Each number is 500 + 50 x the weight over its row's rms, rounded and kept within 0 to 999. Layers, rows and columns count from 0. Numbers have three digits each. The size before them is the row's rms in percent of the matrix's.

# v: layer 3 attention value, 128x160, rms 0.085, rows 0-63, columns 0-79
# o: layer 3 attention output (transposed), 128x160, rms 0.0855, rows 0-63, columns 0-79
# q: layer 3 attention query, 128x160, rms 0.101, rows 64-81, columns 0-79
# k: layer 3 attention key, 128x160, rms 0.099, rows 64-80, columns 0-79
v0 077:492452564459457474435530462503517497479439527469425588498466543430492427508494600519524543494518597583572443474538445527499504551405437408556465451447603472471499505515494521542508412486345476407538548435511533530484493537545489454467471452
o0 084:461478428544517451451469591484451527511556530540541432491468480590535515489508441548540376448512453413511472561482555547485473380521546502567443555557488562599564504464513396455539588535434483543479491617450484474546525472435569475410492495
v1 075:516496550411510507593603513467526472533492556480508488445443485514553417531477519478550441506521473511466516471574426437410519514487493582430553604523497481457423481521577521511520484484513401450464564486554519530456590504490455534479460493
o1 080:476467473591471560565515467465520566524603394488421465470529471507463518534516545439517540522512478422557520382481480595530454509522512525509378418481553429513447410465444486454435480454560543542518430516464528557444459481473559435485539461
v2 088:511446489418499489553489397471483484472482486444541480525434515515365480444444488513499418446511540461332410469439534434501461545472380521607550537469499494518445553510529553400481476516524447506447522425455587482475384479519507504501495524
o2 096:500538516506541474498495618496471517490531557533499528482555464437523560479642544420524563443522478592574525532527433549428579446619434494472500447502459475449527470488466537498453598429453568460604480602503495517564572544475505502430450496
v3 073:529515438378525508606499517479460508412464507533467468507383521475389451476531444517573374458509499520580496478466459487448502526571453495481525407551520490500497382522505429590498434583472492466562516450486498466483551485508531510521577589
o3 080:558490551535505521445496478553476551548436573470515503487507514542517495559530531583447462462543523503523447522575545403405491460531481545480581488494580497490550464605497537480563612509522411501421538556562456516561574502535444471441390425
v4 078:509489588421591487570558529509499476456461585520544512483522510378516534575426454469431474482571445526523551486468565416591510497580554549481516509527475498514587556512622453520462566477495437414509507470553503528573453564460524496528425530
o4 090:560517444530493576517494534480530497511478486452465533553508501558541524416517539482620498567505480512515527589531456518424460546408432551472573435395550511447488441563396462436566521504519493567442415459612494522506478435562504441412486465
v5 090:546512540558432498535517460493504455557480495473492486485421497476343500444461510403525444551437500609527476485479456495520465518530564512427478542531540536357528465422534441508508616450594402523446453537535481476523564437446413476560464488
o5 097:405408473524480417510554506504592506494519559483524480574517480511508453557534542421434480482472407482488553466543583503516492548600397492529554543475422507473569369489419600460442445534503506504564576509510473488465467533495512505510539530
v6 088:533519479470482459512452553500519524469453523457521417482543504584509537495495509581441440503447500419495505464501528507480567574526476475478576498470574508466534625462428448387475557466468612506512470451507528422518599628506462501518460581
o6 090:407523492633499587522532406484480544524431590563482589532404545389534536468564400427519445596487516519494473479536490496464469455539438545528509466499446452558458551513559433541456474443514379486507532437410513545435450464523525515505494500
v7 079:570505529543502525620471393477453495550557501479534518628516497473457446487458427595469497435504495479440467439420488575459455559574431466517512603472451526539461540529509616547515500513500439604569479502495525556535442506483616531564512457
o7 083:564548514463517545417442587499589477541460490524475479484459502524514444496523537480578537498563529562540522457439511467590498431486469545506476380564552533472538461486427458493529509464442550334444522560498492482531529551514456446429508577
v8 086:463494483532567515449498561485580479547483537596477445430518540435396562480533469539452480517582459454493460431515525493584493449505495460564503516541409449445443537542436640462488551552594517397480510572530463531467523442518527478419551542
o8 098:554506522435499394558543465534495519487513503438487537460509465535581507568491571381456478462453550506502524496581515462551493538466500468422467523491471525493583553497491474504508572428405556545507473417551483507524453436405413516537527453
v9 072:492514499467479452619564427456558566533497494336502480490555498533543547537510538407571491450585496578545614594580510565400512535519405495398472454500430504431518436556459478518417473516495402464493516550531510469532449503527503496471523471
o9 076:560454531569426596511484530575500454609440526504484558480511505516446497563443488466599585511396561437509577503518442412578552515506544499549436619500506470506451434464482519412560477486520482471471535479509497510544574489497494467540538445
v10 078:480583433612501516340476508446497499477451492485530464512514488452512529470509496456474552495644522471463549503496476557512541472559500402441473397505567487488484491454464486485537465496515417455514586550443567420499445479595548485500456493
o10 081:512429547360479492506585530441487490438541474492461547471465525483450476522429534505455485505414466469495473518482553458475503480475415491530522544483395461568466502513576498488446624492486526515564460445503443531496501603457459490384440576
v11 077:484487510530444553551462539519549464442545531513509459512454483448462491383502536383542475593519488460449459460454533455593508506507472536422450462528439491513589580447447533517496449543480514481455483547534437482422452449445475394508516469
o11 083:422493462502478477530500410506516475584485532437552562513488484479589464550459473546517532408458558528499517519504606505414481474476521458513533500494483484524511491555555495450513555398602497561522501500523504558477449569528478499341465594
v12 081:532498463445595559510566549425505533562481490541566555483520540586547548558561584542492509521451511469541475609476537521571514447556509531490460475461508586519472492589593486523474491511495657587546371498480580483539598488436562550438500383
o12 092:459452598567469463472475600613461509458513464552528523458557573526442533531549532521564581439533489581517502501455478516476535498479548455515550499489493522442458584456448491481489382573512458532538632487526488577423456499513496485637505525
v13 081:443515424470444561450568497539493406618529496459500504559484504563518448460467549498488567476464472532608526542547556568466525501557489481459451457471500548493529470529455484536481501506479540456395472488415511557498460519488531489528649508
o13 083:541501544527522485611481531527532504516493592550508532481503473420474498464507442486524511543495485388424600441509482422579525416512543645574653539439537497508504492409513524507491488462526555496568575529541484421582482497535481558612426504
v14 086:396537526498451542510504467496521488603550441533486458533500526633462503491556469404486444529514530504566482427420473479437512522484531538564489534550498551501504549532401514368469538449477511563527545394567487437493496449548451516600501559
o14 101:516460492529459448448481491402538509430476523440574421547392543387501508533573528479497566544508489492497594593574577496559506484597546480465460474445368485440521520500506483604508556518510412417501482526425535526464528554488444543435535491
v15 076:476527567518418558431465549500510435510529492556553541425548465433511567541500538487495520533605551466547543525457524510384497556441486547540543660573425516434555505437486420673467521512440593567417449511522497539421488521561453473476474567
o15 092:456461468501488473517595453468503583533430498519504541567559568534589540487456472544554463466524494484465524461527430471612540505532452559504473415442658443489469540557485531403522400468499421522518512430535454468480545433436539451534529528
v16 083:523564523527574530634474482544489468480522569562481541526447439517471525517497554442527449529516516629472480460470416539488489456569470517487507452524546515486368552465465490446549514477567556494418538528489426484411403530491463484432489437
o16 085:515431561464510512429386429426484561472555476353563452546563512483516530502531527547414525439509531438528482483573498450558503605455553505586528512496395527486518416513504521420533537460485458481478508500547560499493567465482517530453521561
v17 077:506492561463469509655462389486524630448422481482474592583532504440455495490535422502497520422435543551560567442457487487475418421507544550537422506479520486391469428555554428479475542456516508519506459467441520454396423503554531552493527536
o17 087:449491504438475551487505509476529425536564485449520503525508456468521432572487564576500558484387392530477466490464495531538527440496489457508470398552464489522436456447443567366470583517646443514498513565491515483531439476405463538442532462
v18 083:492478475565503500477383465505547508489464489493526521512560470490532453571512502545544559496478503537450458578526529507460554539486416539498550508485492491525581414519634565381563431491511437417472420500528456479566455531462550493452482579
o18 085:520548509407530521480539490469447498525565440522451507443543494431507526471457476519407514504544521392474496448502549543466515528547481477478487646515435566550476601542428463624559610512459624540562452523431532569510525466478518519522492504
v19 073:492482535551517483522442489539527481555473482458464401569521537496385438553552489489639415513441453481560567555542501512397467488506562585533529542447491508473508516476444560564525552565475376536474453432552455464505583546550457521474556500
o19 076:443474516446433519542618547433585440481377430560552476467475583525569492555507528510453559488509559531567433490528501540539553442540498433478392488532451444461480487526480507486409443539561636512575465556413515466584497453496517457489596501
v20 093:413481543537470473511470453495494409539501491545582671553502457554504475490552533434410584502498485507503505454560514412518397539411523495467500483577408472487442494529432547490555571465575495544452487509477497494458412377560541540509533452
o20 093:430636480432485456429491545515524539484551457465476481509497441395467450570498583550521522474497408509427546491389410564528539487479480538520445460508553492446591488460491568537463483524564569550461503490454485515563504528433447493507563510
v21 075:457479497467578444462508515484485374472572461525511562579461567489483426506620418420538523412471504495544505516469416408472420537580468492539510466478478532461571502548480509409500499449518374474517434521521528526446475521492534504514470502
o21 087:509562515565519489553479518490511491500453473610497514551515477483414466534415582481443419506363449490546448499502541484442590459475543439583440524448532502513532524458470502616473528512489517502509491498483448459565453489503465554341452505
v22 084:511566598523564529565482390551522483584577570460520510546488450457504491419533513477408560573436450415479376438460475441494481499549437473563513519513484562439417400541407456514454534524610525568499564531494506491457489478456550495472570528
o22 102:486497468408500448500511473534495546491495519458496488496509454425500493584534523467458523568525549569402535538430596430539486498561456554477509414465473528500470531469540568512518499458493421448443517473515500512588435581544412573522564542
v23 078:557523462461517506499521480517546488614493459590490514556605549481498506572455563501577505508550481442503429482520531588452520432452466602505381540579465520476468489508396498645500594607587498490510501533537475364550472544418505468523487442
o23 084:581509575472505543500444476489549436516504477443514477498509465533545467494558462458514493494467468493594570544529522491629512508574521442509484540342512506544529484451528554450569388467492498439527547454373511635505444482492518495602491554
v24 078:541424476530506542508426528560537626530441543459444509535582487442563469587542516493501410451507585495495530539465571551545514542502565431459506404518438556520585440476538476494545495533513563530459515504546549571514548522538472505519480585
o24 084:520580408471448452575512468474466442521460506414577541498454601519541620483413468563497582449480523509510451516556488452489476505432522474448411513594551472537497542535502513495487522592480518512508602521540490413477475438479461413515460488
v25 073:625472546416472531509562543468473530537588526528510482547476469623574508506494492440486505525460553594470569621461484508487503419501544458489584479482509469464424509575502488558502419547584591579562548480447425494484564525569486508477437520
o25 074:490484484590472493461529433500583474476509419534452495536452490452537525552513527568550437444570555459444546414441476487441428521414503490339555494571559535522476500478527485536593481502405487483456559516525565458492542495494495541531444418
v26 069:536490438418548499514542417451471534567453492310532495509458457345503525456478503479453545509570503533437481512461470465582458516535527551498430513492408558538520543407428452451526520442590468492437507471424519528544488469547487480511449574
o26 075:471513550413494610493463468514558549459511525563507502490530593514478495469483533508632523452508505481432611523373539485504542468495421446468533430482536522579583458507595569463564503557499434502554521445537466456501569518383514457465545562
v27 081:517522489521528498597378354462501514459570485523509593503457524505370458565526546489443538483541488501449624487526462514532497502573543513492442467502494605440465400603490537451474479455529560509516504470481496490535428489557475507515553523
o27 090:551485535447445521519573546482554490503563493513489512584583508478573454541534535478459528488469383487464540476400526480460530450505559444508516542459453485585492503390459537505575514490525440544458502544530574510483608481333542454448520436
v28 084:589515473529529455609378491487433523558582451458486543485600489481492528527450503518504518522398509491579490536561570512505471529577506516500495510480532609492490497467479396420487517440476587457560489510477509499513550538517513497496472570
o28 086:463463564518530585493497525545572498497576497570550497509460497442508441430527512465468469498489459475408488476484469514411505507446455481509533486484456446563493529516502617592572444497409529401388583549522459554589455478488479534486496487
v29 078:527502486683497528538483492496520511468402497529550520498565521506553505633515498590572512505523565468528401583451512569550480563571561515566403491502479449473487456546439522459483519560518478405472512436498558570450525475458494536439506503
o29 089:423471551410513498487479463451399528490479490536458509479581443632489447441479451459456555432485472501526397402572548503526579529422461462486412557428493530507572637482518512499481540462403514494568484462499443436516477538473492413551579384
v30 083:500496544561512507552530413496524624557505502503525524452493505521425522511587525504452545556477540521467554544506526492449523484433534464536615558501491575401566585503493362540470456505494519466513447516502462505470477504545547528585455512
o30 091:498462489519487461543550469513490454535517452480535593520526494428558513459456592491570496493530448532424471370416525564595469447570458475537495499539454413413507504449521532385481539470524505477454522552509547443596494422437384563580541551
v31 078:443519546557529545527551518492517489497500532636482373540523525534479464492615523442516527571483490541476448439427551489499487513521519471424455441455474443425477438463471488496488475544534434457389474509427463479485561471457474546545558467
o31 084:417543514481511434501484482497560486507455585493468497458559519469589494501577500620484499444456539451531475535542440544543516509454523450500516546354543473584528572522476460492445601463464479533565597396545462482490518491534452486511442583
v32 077:420456548454556496515430520522472543477455501446531442484517516550547476358500491529495555501478497450526512479450537538494545393468489498473522545496477442555470450473519467484541624533474514535515490405637465565526554556508411486432447538
o32 088:435485401510446495474513510487500517553424548577476482417501570464553549575436596488493523521578514532470511540601509610488478535474502606528428513533559490512542507519439503537426511469487489360487515519431510516521583481460582450519605505
v33 079:488508488533499488423422478485428444572472549468545482477614507495510541488490546421493501479600459496454486555500463530574541560476557507508429506491485510508560510461542563451476518440477448465538504482546564450468530423537465456537512530
o33 089:510454496431419466534467498541520542489466512618549433470403512477501506518510466540460489506538545469497546521532470458460468519524467571500560531524613491473491530537490471586611547579514598533444530463437402494435532479474441505517510535
v34 075:524559479585452460592473586593488556520480480455472509438485485478510472517548482409566441511433493511469551460560412430501438498491575518465517467484594461570491441536490445454560532445491451461466480494512401536634447473443542517549512474
o34 081:497495499381498412370555474475485403399530564478397495546485524542478420497494498561375462565445452361556515537532478522473478483488473476525493492585460479471478453504455582495430467532531581546436509550483592421437390450546544544504524437
v35 073:478515493523492479500538407550517539339537509556505542545513452536552564507516477546341433396463450435461454511556481435467527631564546428583474458445427456511510545497471388538485519539532501482554460522450510494550382518490512485442463491
o35 084:510531576452597499560450531520510432572508509439625562486488524485499390548487511414545480473484565627507513508423482485455439434444477451401498535503499479519435413449496503492539469389564566525441536516607515457564509481470469514499534513
v36 078:480551474613607515493483467490568521455532521478580511448467506488479555487579546492466441541415480437561499477592527548508506530547454505542514477462614493467561498497627455448487440472462391477495489447484428565513473511483547473444503492
o36 088:371520480443534486555545595571449556507523401492501582442531591577431500496432478487462443475554516520449461473493510497467536476503516489548439488539348528521556559525411481549530469383535544469493477469567499563438449505506542489505420484
v37 077:539491421408418483559486544499513574494459429505507587512636471488501486527517566485489483548560525439532449523562481485665480484499449453537529485526485535415395455551524497549515479501434558608528439449550510485543453469575531487421344472
o37 086:481452535530562519411548587584361448549586487521486512511464491553448588459436418551541498443508465592518501509426493477422499542488653561465448464493525519495482453471518484515547462595418451488500486479534533483434497553535531527615582519
v38 076:417533471567467456415502428405491485500391508531580527514533510540483480449407559555534494492517514562420581565514456445480509570542533549525539482515502449487587508627454523460492489445530573491491426509550491491499548495459492501565550473
o38 077:422507478531367532528545453511501459562516472500486520464569479544502502529531569426518473495473460420512429476494547544585518464534503419431512587518495516529432521315501420610494416526471521546480554524407513457484440419428538474495533531
v39 079:515516527411577486561386557545480507525562495587510484526545505531506492486371504567580571565489527488574534390485491550526449516543462565552525466476442501560498437476367493468501503500553476586406466547474483466561448540565446488436532486
o39 085:434455487457490649486473413472519543516479481423484548548428556435534516511453496445418527444450561567435495601583498486528623486503542458460542456516489527421532494587483584597569466571497431399523530480580553436619575524461542538520526584
v40 074:458504447541570512453545548499500530538401484542442486600439505530528566416527553589544609473482536516438500497557597452538555578587465484491449542483538444455409517446522534423459534424561548511495510378492440573439487537496491432539549486
o40 076:486459562488467463602459479438510455462612546386462478466449587567424472499480502330556519438570546540493447479538552551488470524498480522526502467460448500559571484466491496452472434489511508415493421525413547527504436448440512585522494487
v41 076:496541497598599542468397524498586492512434465514476455472460442506512509501466434417508392490516522465594566460458569600470569407475448477484403522446422495498507451419414505518481475528488445550464456548541497535453483513565394447463511501
o41 090:518428462524471517608511477492474524502522513503579487468475457497536569550444498468464502497491497527538544504500468401501467522563537413510496477533538463465534564517485461500351509456509551494493503471462457462454510474436561476528458535
v42 083:488471534521477490445425488545446544548502531491565499570495527496529481552576509445472605461535524434538478512624515621519427539413544564513510496549423459460491536582511619475508468481422405520457526503447480514501527537528594576625444363
o42 089:443569465450481488484561619404551432517510492514437395476512478559560453470487492489482447528412436535483439470424527499597576455526537433491508512480670511532551483413476472544599593487526583522514534503583526501598470524513501439523551466
v43 077:527516480517461495519495457527478552483519487550442494506415535475442430383500476405557496522359476457477480415550542387485447483512520382535493456539352541495483512379503523504492515451492506568556477438511509440443485463482514434465476447
o43 078:529468488532494452506500488526485463508494607445582488504394474541526563590484520578467518491468540474551536505481607553493575579555461555573535501464583435473520478539525514535469473487416474430431474555499524488509467515551473538449496580
v44 073:409516450493570503483442504482541461424463514505483550571559504446437469544559498492503587488532490612461501516471464460507509432474472473536434456528492543462421451461565551460472465500565489443481437510531564531584465437532545531511379582
o44 082:486380472463525436529541583540520522484515500532471454545553584522499506517362541551485506494514499475529431417452498524506459478514438526397513536434591488544534424462464557579521543543446480585587434578533479441496532562410374481484478508
v45 084:527532546459375458507537479485530530436524491412472487470476483473495552461458567545493500501400500494485529574666536549468458642459555509491417579459498462512584509464423576519481509495437500551484505515499535441458439452510525578514485480
o45 088:417520548552497603565481551518455497485485517631552544523419451506525393520537420580505475488483526488506441474381449535499519411520504593478552505591505468486529424523510491477524444453504526556509508523421486487502442524609548485534468527
v46 085:526520517392517497578526551485456529444487504478493407515506470539517507392545447503615405510591509529465452626400595432487531507500527526460514448457493515489478539414480460421468513517499411505464537512515524467519544455555563496592475574
o46 093:517422516547510481438532326514607535466524504523446529403449465428483481539491484533415481482481577452510563471621474504501512468471405476513488535486554417503549481543495530522601498492545484471541497509526482489458538566469503526391466453
v47 082:537518522463573455614515455536460550507556490554507528546573519501464469591486442433546518505474596514328509528556490473484484442454507454480442521524585448492562513522462444511534517549507621614548491386446423485556576401544448481523459444
o47 085:467472433530408470406400546510504380409491540531518444499509475500513525410549569609369511502521457476498433558462451548467426469564569499456543477438473600571478472501523528492461457493482453446506614513473600495499487552510439503590577491
v48 075:519523429424655479510438444492505575415471520500413493449477471516517605490515642530509481509476503472499428419459530539614445516537389552457503450447467408617603517519631566508571463471483544452515522482458484483558425540559572449557532523
o48 083:453492513466546508392495534497563453528534551531504552467542558508444501491526491478518482478476522437464491635474436529408547517467493513488528517556474529432581543506553458528422555538499510509547550537539491525490603418469457507478401484
v49 074:523486471485388488521527497523453493451562530477528410440439518503518547533567436541542450472592540417640465472523558524504461504465519525471420515446489523364590539496430529622559544512447526573472505500558494513427530494443561570537491484
o49 079:496521540489509509566484579471561410495519384550545495567447579514525444515564550564435510499423477547502512538520486444515526461529551482457496447576609471485477458524501358417446479478562515501541483476513489467566413500581543473575430439
v50 088:403470504485504471489505460544476451455475536528555528450446516524556551468449470483588344505485522492601482413472592381483530470533455561560540517486503482442523548388467487571446460477486441449466472424417459448535450418501407517455484468
o50 096:551486465520486575477437463455535513513532448549567482534435552540442389459518489425559533424504482519507433543539515488475464495471464382600538480487525422502552475579529516503558554569477554531586467563569497487523549460475490562542559550
v51 081:500483495460557513587509526546507543408499525462477535391444495665516530514475403518498401518528528472445603510401525494497436441437444494434653436460572542544546539448573479485582424480554526467468531521541523471497435442525540519572446607
o51 092:579571482544561518531525469441518516486608421492520423608536546382455527469501472459427551525475476461549450493539393562425539541471481491538452537548442441399496498578497477525414573533509512519604454492591534540531481496465522459520433504
v52 078:439478484546483452521529520506531509555541474419582492496505541465445471464548502445503545493454462491521522405575454566555524409549478542500520495523505451524519475419532551452477550553705562549508480499479486434529471386468490531509480545
o52 082:472514478546489532477414504510502441602457516535385438521581526510499502546489551468508509575529428481405473489473508473529498581484463602466528492478377469504544484481487495548474543475484474498470460511490540559517581560581383541492536528
v53 075:435580441505551500529427549492474576609572449488485426564529535535524550452475494490466471572519500495462527553386527481437514392432607568569368529444563502571570514484530505523476528519494537523443497468530537546567473501499446496480455488
o53 082:471446553396402557433595448488459422458484515501462573501508464393518536479473486525586483538540519531487535534588598539484521606551479390473628519533467463510541507560515438496607476443456491618458584518444401458489549487525560537505564513
v54 087:477522431536570537543445513504520440545577527433453417568565505562584511435499490506462503517522499548425520511529540513549555430508506501529512467556447563584433526400511463551488497508494604549467500483448512531536471479446509441442635588
o54 093:516465501437484461504415351512461557438535438539499507451507523404473484556539451485455561490545557459453549474527570509444470565529489499436526511480507478504583571526541566533550519467518498396466560547494505521530548516440479531484511536
v55 080:545515489508601461489511553508483480488474520389498443452594520557455494502456462488545602507606484527528550554440475497680520444446496450520494439504377485490436474538544434403490512562538541526409553485497473514424496522512466417509540435
o55 090:469426434486494498509514510529501490540569483528566480483464431507553502490452505447500490509498536588407510480463517448369565480443502544396518564527520554520501477422513468521549408549537445508584520520613481423531558583450483474602563475
v56 084:529516553433355542478513574505488550547362457478515527594542516486562532508543556571452536538528478534427422485464455521534438465487534476470459475421500533339469424516509510622481419469437537524556566527443514484456431482513528494434550522
o56 090:566480454534549433461598511513494422433524474488519437426524453432464493556519462582586519571440561518509520466447577446501566580557493533512512499561585509446491486457563445487562558509474449459432461425520446449460467591475536538538504507
v57 084:435517574510456464543433464531453482533405498452507463451536469456560463515551409531610581506499484578485472607567504351472504595489497532466563469508490468488415523450511392524542464544458487543451467481483394534447523415518456489508510447
o57 080:508526457472509537453494423550536529537458560443565490432428530511432435517464427589466496526478584448509439496523443508493413429553517525518402499425556515537518451582549564514452566537501544431600491483554519504487555558479528554570583579
v58 083:501508364464506538469470439527481537449544462546460494452503514518479498490545492488536482511540499539433497537511421485482514560578544445480561502460460454411508545455553454392522554518534382480493477552550467443492441444569334435438462483
o58 097:508468624603524492580460466478531443504485519449558525523570485509471488573398489392447505471478494549559537432539588452385485493467527532519503512521443537533543425520450520512497518415492471471585587507494581507474558525445578603589486617
v59 073:361447483458487522656591513450455527523552535413470499502570461575566487485554472426422544504551499504564519654500499489550448587471445371487470568482559455491527538606489539506541537525471461428515518440456453478466500390515531539433511518
o59 075:595570496493489500438471485456440513441505436579516502499555571546424377527468503504609522491420480454507608407513460557491441420489521534529484548538522558445499527447480451408469581471572522552544574498526542501527503471496474486454544433
v60 073:445495479607593518517556462515545496418442529497655494473508519529482501562539436575487423467491494498467480546554447571449513510474485473483549474478441485428448511543480506472488475436577461496535541543587480516563487485581461542548432566
o60 085:488521557594558494607417523525493466551499474522481599532531525486502449489465627410512551465509489461450469446370553517525486466428485497443461494582583470393498474484473437606507567559481558551436446458483541458552490481454484496647553487
v61 078:597474468529448524632482482508462504399426493446505522403521495563527517519538511415474519504494604486461550539435583481459524376597346484495438430424546523452524529526541539431534463544506567468559509525539553553460529535524528507557437446
o61 086:560498483474587584436507371495492550604606531510524677527505541463469555490458430608466463471473446536456462431520450466497514525459532456559532567535424490551477556554490483544537539459442469434486532501437579561531508479439493477557515500
v62 083:571523484543450511541409598552461454435532449434496502470450508436440453503511557540427496552432523548518558558512527517471466503469474466499555645507547341424488567506625400500517541485471407399565468499485491480395494500563512518535363485
o62 088:480532522544571486458644446446480491432515518487468533529520555536492580494461474556536463440545447455489397386532418559556543498634538612559457419492501501494507449443471545528492520459490499474513399493495599455520475546476544517477512527
v63 088:490469446427395484527443490456432498537581531634507513514474503473553465491431496498501516534417492458556522457513504537496503479375541476437471605498478482586435510515536563526544556567442389666459493495457503461482522477498517507482419434
o63 095:552599484498394532350507670467495484431428530482368433442479470440535531486493528580508479555559509543507457555548492488473560499544529534521495411489509512514506483583495460477526449495435528476528544405458496571403514499532568441476511501
q64 168:432425561582513342505452438536576484489502419442588494485509395528486523537427438562462533471485484554493558485450548532446463478568563517444536567514516525473559501516469498541570534464486496507556462537455579452466453543481454603498434573
k64 084:516520456538353467553438468599582535566517542579534499505529538482469530564532567531499388509510496439476451488483416465518528559486516474438534572502487577481482522558486559501546477601502452512534498552451460561589494465482440567499441535
q65 089:573582443449586574544455518466426466479529570545420468500485573485480462448529482534508511602561572461549498466583479486476510474497452571525485457443512427550509507575488492487483459494516478464437544349483443480527496492509558487575499512
k65 169:497543468485517653463513547427416514531519566514432507532491611540545471439480480493516487484491554500498527585571510491481579511454490495501535476502471489541487492483499487496394499462496545467466501483579446520536527475483551413543490471
q66 094:524516475491530549584467521493459434525487524414442456574532566483495448409586455570421479443530552498533564468460440545512488473459564489527445450411483391639527474483396486413504488463437469535420504461583471473449505454517480483537570485
k66 116:486387511549416406537479522591554520507554497539539446555512349511454487528447484502533505433512498583501496514489530507471474525462533478402503544488537499467448419483632571505595556519419470494527500512446549463494502502480472588533500556
q67 102:511491531383553378502367481551518524600477580437461462383455453541450583491529401531587494520570453547510465419476512479467453474528472536472593494520434532476497520483565490496566532458520518388496480409519500483481572560491493471503474541
k67 128:476440554596434395543445488608534482481522494505563478385491389488478557492412509464494478501495500542537545524491545539509511452499574423436505495485558470498519504535565493441590495513477470500539472556463490448488464540489455611465448544
q68 100:508478459483570496400477495459479515417496491504431490474526621506470513497517529513397533515496572511551411522435543439493480536506565556579541492506489489468495488542465333472433627455598530596525602441486453429528451531568511517566394556
k68 096:467550462414488599545523454482452511483521453530541506449388483470488580457460392487573471504445564555495463548511442546523589473604464520527523565559517525468434482487587596426480478537463466556514510526481437497455535493527525510486608568
q69 098:529483549520447477508460445506541392519472528496507508606627547501505442522530508463506456508477458383507573450474501580467478478378480465505543507438566467537540460557471592528499535434523447449507520482502525448392494484524524573454463460
k69 092:445471583438442623515538470452458540499497516445426550560495543477481465565516439593439580545382479470521498468545550433571528475385628456493578528590543553446567520515468443546422515483516510512484524541468425480590518548509455493550491444
q70 096:516512557488426484557470438456519524452474568574650594478555523468459480503470626443631513595452519485469565437545523444528507470458492513416521541578480500403434447466586417440526513511505525450534460546475543408527568420481437552522504433
k70 090:532430560551471446485539426583479545549552504529453515436464456585527521538512372521529482494500533516594525565508472546505445575571579458539487441508473455405508457478501501573425443495617521498547494591551581363497472580565437405530429560
q71 101:517499419509460496404518457470515617484521544535434410484538509456500509493455571447540483568466536526501527412436496463446546497512462451560474457497479396503492549566537497592496565509543558535412601436544476347542526499479484552462447444
k71 094:463573537547505582459553510571461554454458438436411555513522491387538490488476440487506485553540477459445455530554523486525464553480596515568547519408450467443507545445493459546451420562456553452454480563506480584489412571504536573479443492
q72 102:469466544466488415525489443533602456476500432480524447493467462550479482549443475466391489511526509447482475513476567489514486475493420403478521554534527466450479555522497448571528580589583469562513397532473557497488493534543418567435419515
k72 125:480420579608534455486482527629574456503529441510607482520543424545414510512374510476505469452482454547547581420493510533493476541528501468398507560559506543475495475519496499494530485528490550479607496543446517553473462518456432520483481544
q73 101:543446571453526584549461525515495509505545483400453504546473555458576547441530498467460505477427520512512450490527511528501495423483486441535491478408427525435548468502428490424436487517454523484464587532436507566543578478545415482578528538
k73 114:475534437511490529447587493473460567501489566472435530496490567521564374440526548444508497578508529458470557422452471453513524593505424524535509516558492463503463524514528481497429510470489591475480528441524469505532549460466532458531499373
q74 094:433584521465497512497464466470502360490497517525467437472456608416387518580447512456499453514485517530483550530537462516511470505540525469560569509456537461490491563526496517501439622399458563497578434354434409466509509392488617442485519490
k74 088:455512497440487531611549581534472540481509396555525421463547450546472435478525450471417454569526485642429544532491513470483490526509494448534402484494480547544458476534518467556529532512580495458485500493575638582458433517511433467543549418
q75 092:536530484502470493464558570435505502502479554422478513519518520512483476531502574528553437383581507413567607563553553558569518493573592553560492493474458538511545546425462541491455524471499489487412583407457431543469506427389583470537480529
k75 085:499419483569437493583482585492512463533446502571548499528501536509486411469496459546483462473495406542568401374499592534559437458487455460400451437547459491450532492585452515556547535468486452434471484524399497496488455501461423608540664481
q76 105:556463547533522478449477426556511505517520424481495509468450499406426580498501528548500390441557427443502493485491534449517487548523485505538411477494546497455450477432525463601459612548534472504537400509414599512509454558488453548457524449
k76 123:460447495535480375534483493570590488508540406488558445480501386454469545480580518475464496524448437478476417470466544492491421520548533419404516562549555475376515454544454529560613552572563454479577521531493567510487476506449476643488437447
q77 098:412505543518529456382556462539530498488535396508458491542472500575483603542416464545511486522483536570620487502492523514459439447421540431514505515540466427501514486528504499567535530507399462505516486495515597591383451564501516543491416557
k77 089:582473504479434502546488519546479502370541520491520538392467513494477439498472541507519512516461413443411532446505527487560452418514490502515477488518526521558540390606524515533538543504594504535472339520486515513497500505475498606403516577
q78 084:492384494558488475539525389511515591472489454493533475576444480470491442447444542485589445507407409544482484446539597394429419488565499521529456552541523538532490490591529524585486573453494503501499443503486472385593482401443529585562489598
k78 137:505407574482465401531518465581586485526522453529544482456589378502493490514490581437445509541526430557496487525509549538443441509479539508447465561580536520468513509523479506552556598546507460540543484503463509485514463500449447600484508513
q79 103:429478525542477494564483513496469438524427464483526400526483442464487539459454489504427567478499488469576578550578607538415397499569539501413602497535475558550482482481563441436518547453539513468470518553553531515519521451549556436465475548
k79 096:542479466539528575546551441464480560397626489531507551492541543514500501563525435512574411552553555471581521436468506363535530490465447486513598459483571459506486527539592448482583507423525414480545515427478403499524475530568561529487532509
q80 091:441520474504521450535423540507539527410446438554425476487440439519530494481529523517498540537480463443617548546435449551480572440515502545485489433576477553528410497482468502529516486521534503532547547451514432433496438545493525548478508507
k80 102:456412553516512389482475516479513513442399404489583464487531369542469519520473482535518490495513399500419502531476533540543474458527543462472466525495533545458544528535489536561500521518528600493493459553385475493425560598495524625480459548
q81 112:488443550506478381524466471515602506515525390492551500428503372440459447534418441473481485493463491545466510417480514555432453529478517423543519598512529498473479483465476506505519550562504515553597472529491534364476395578482460546460492590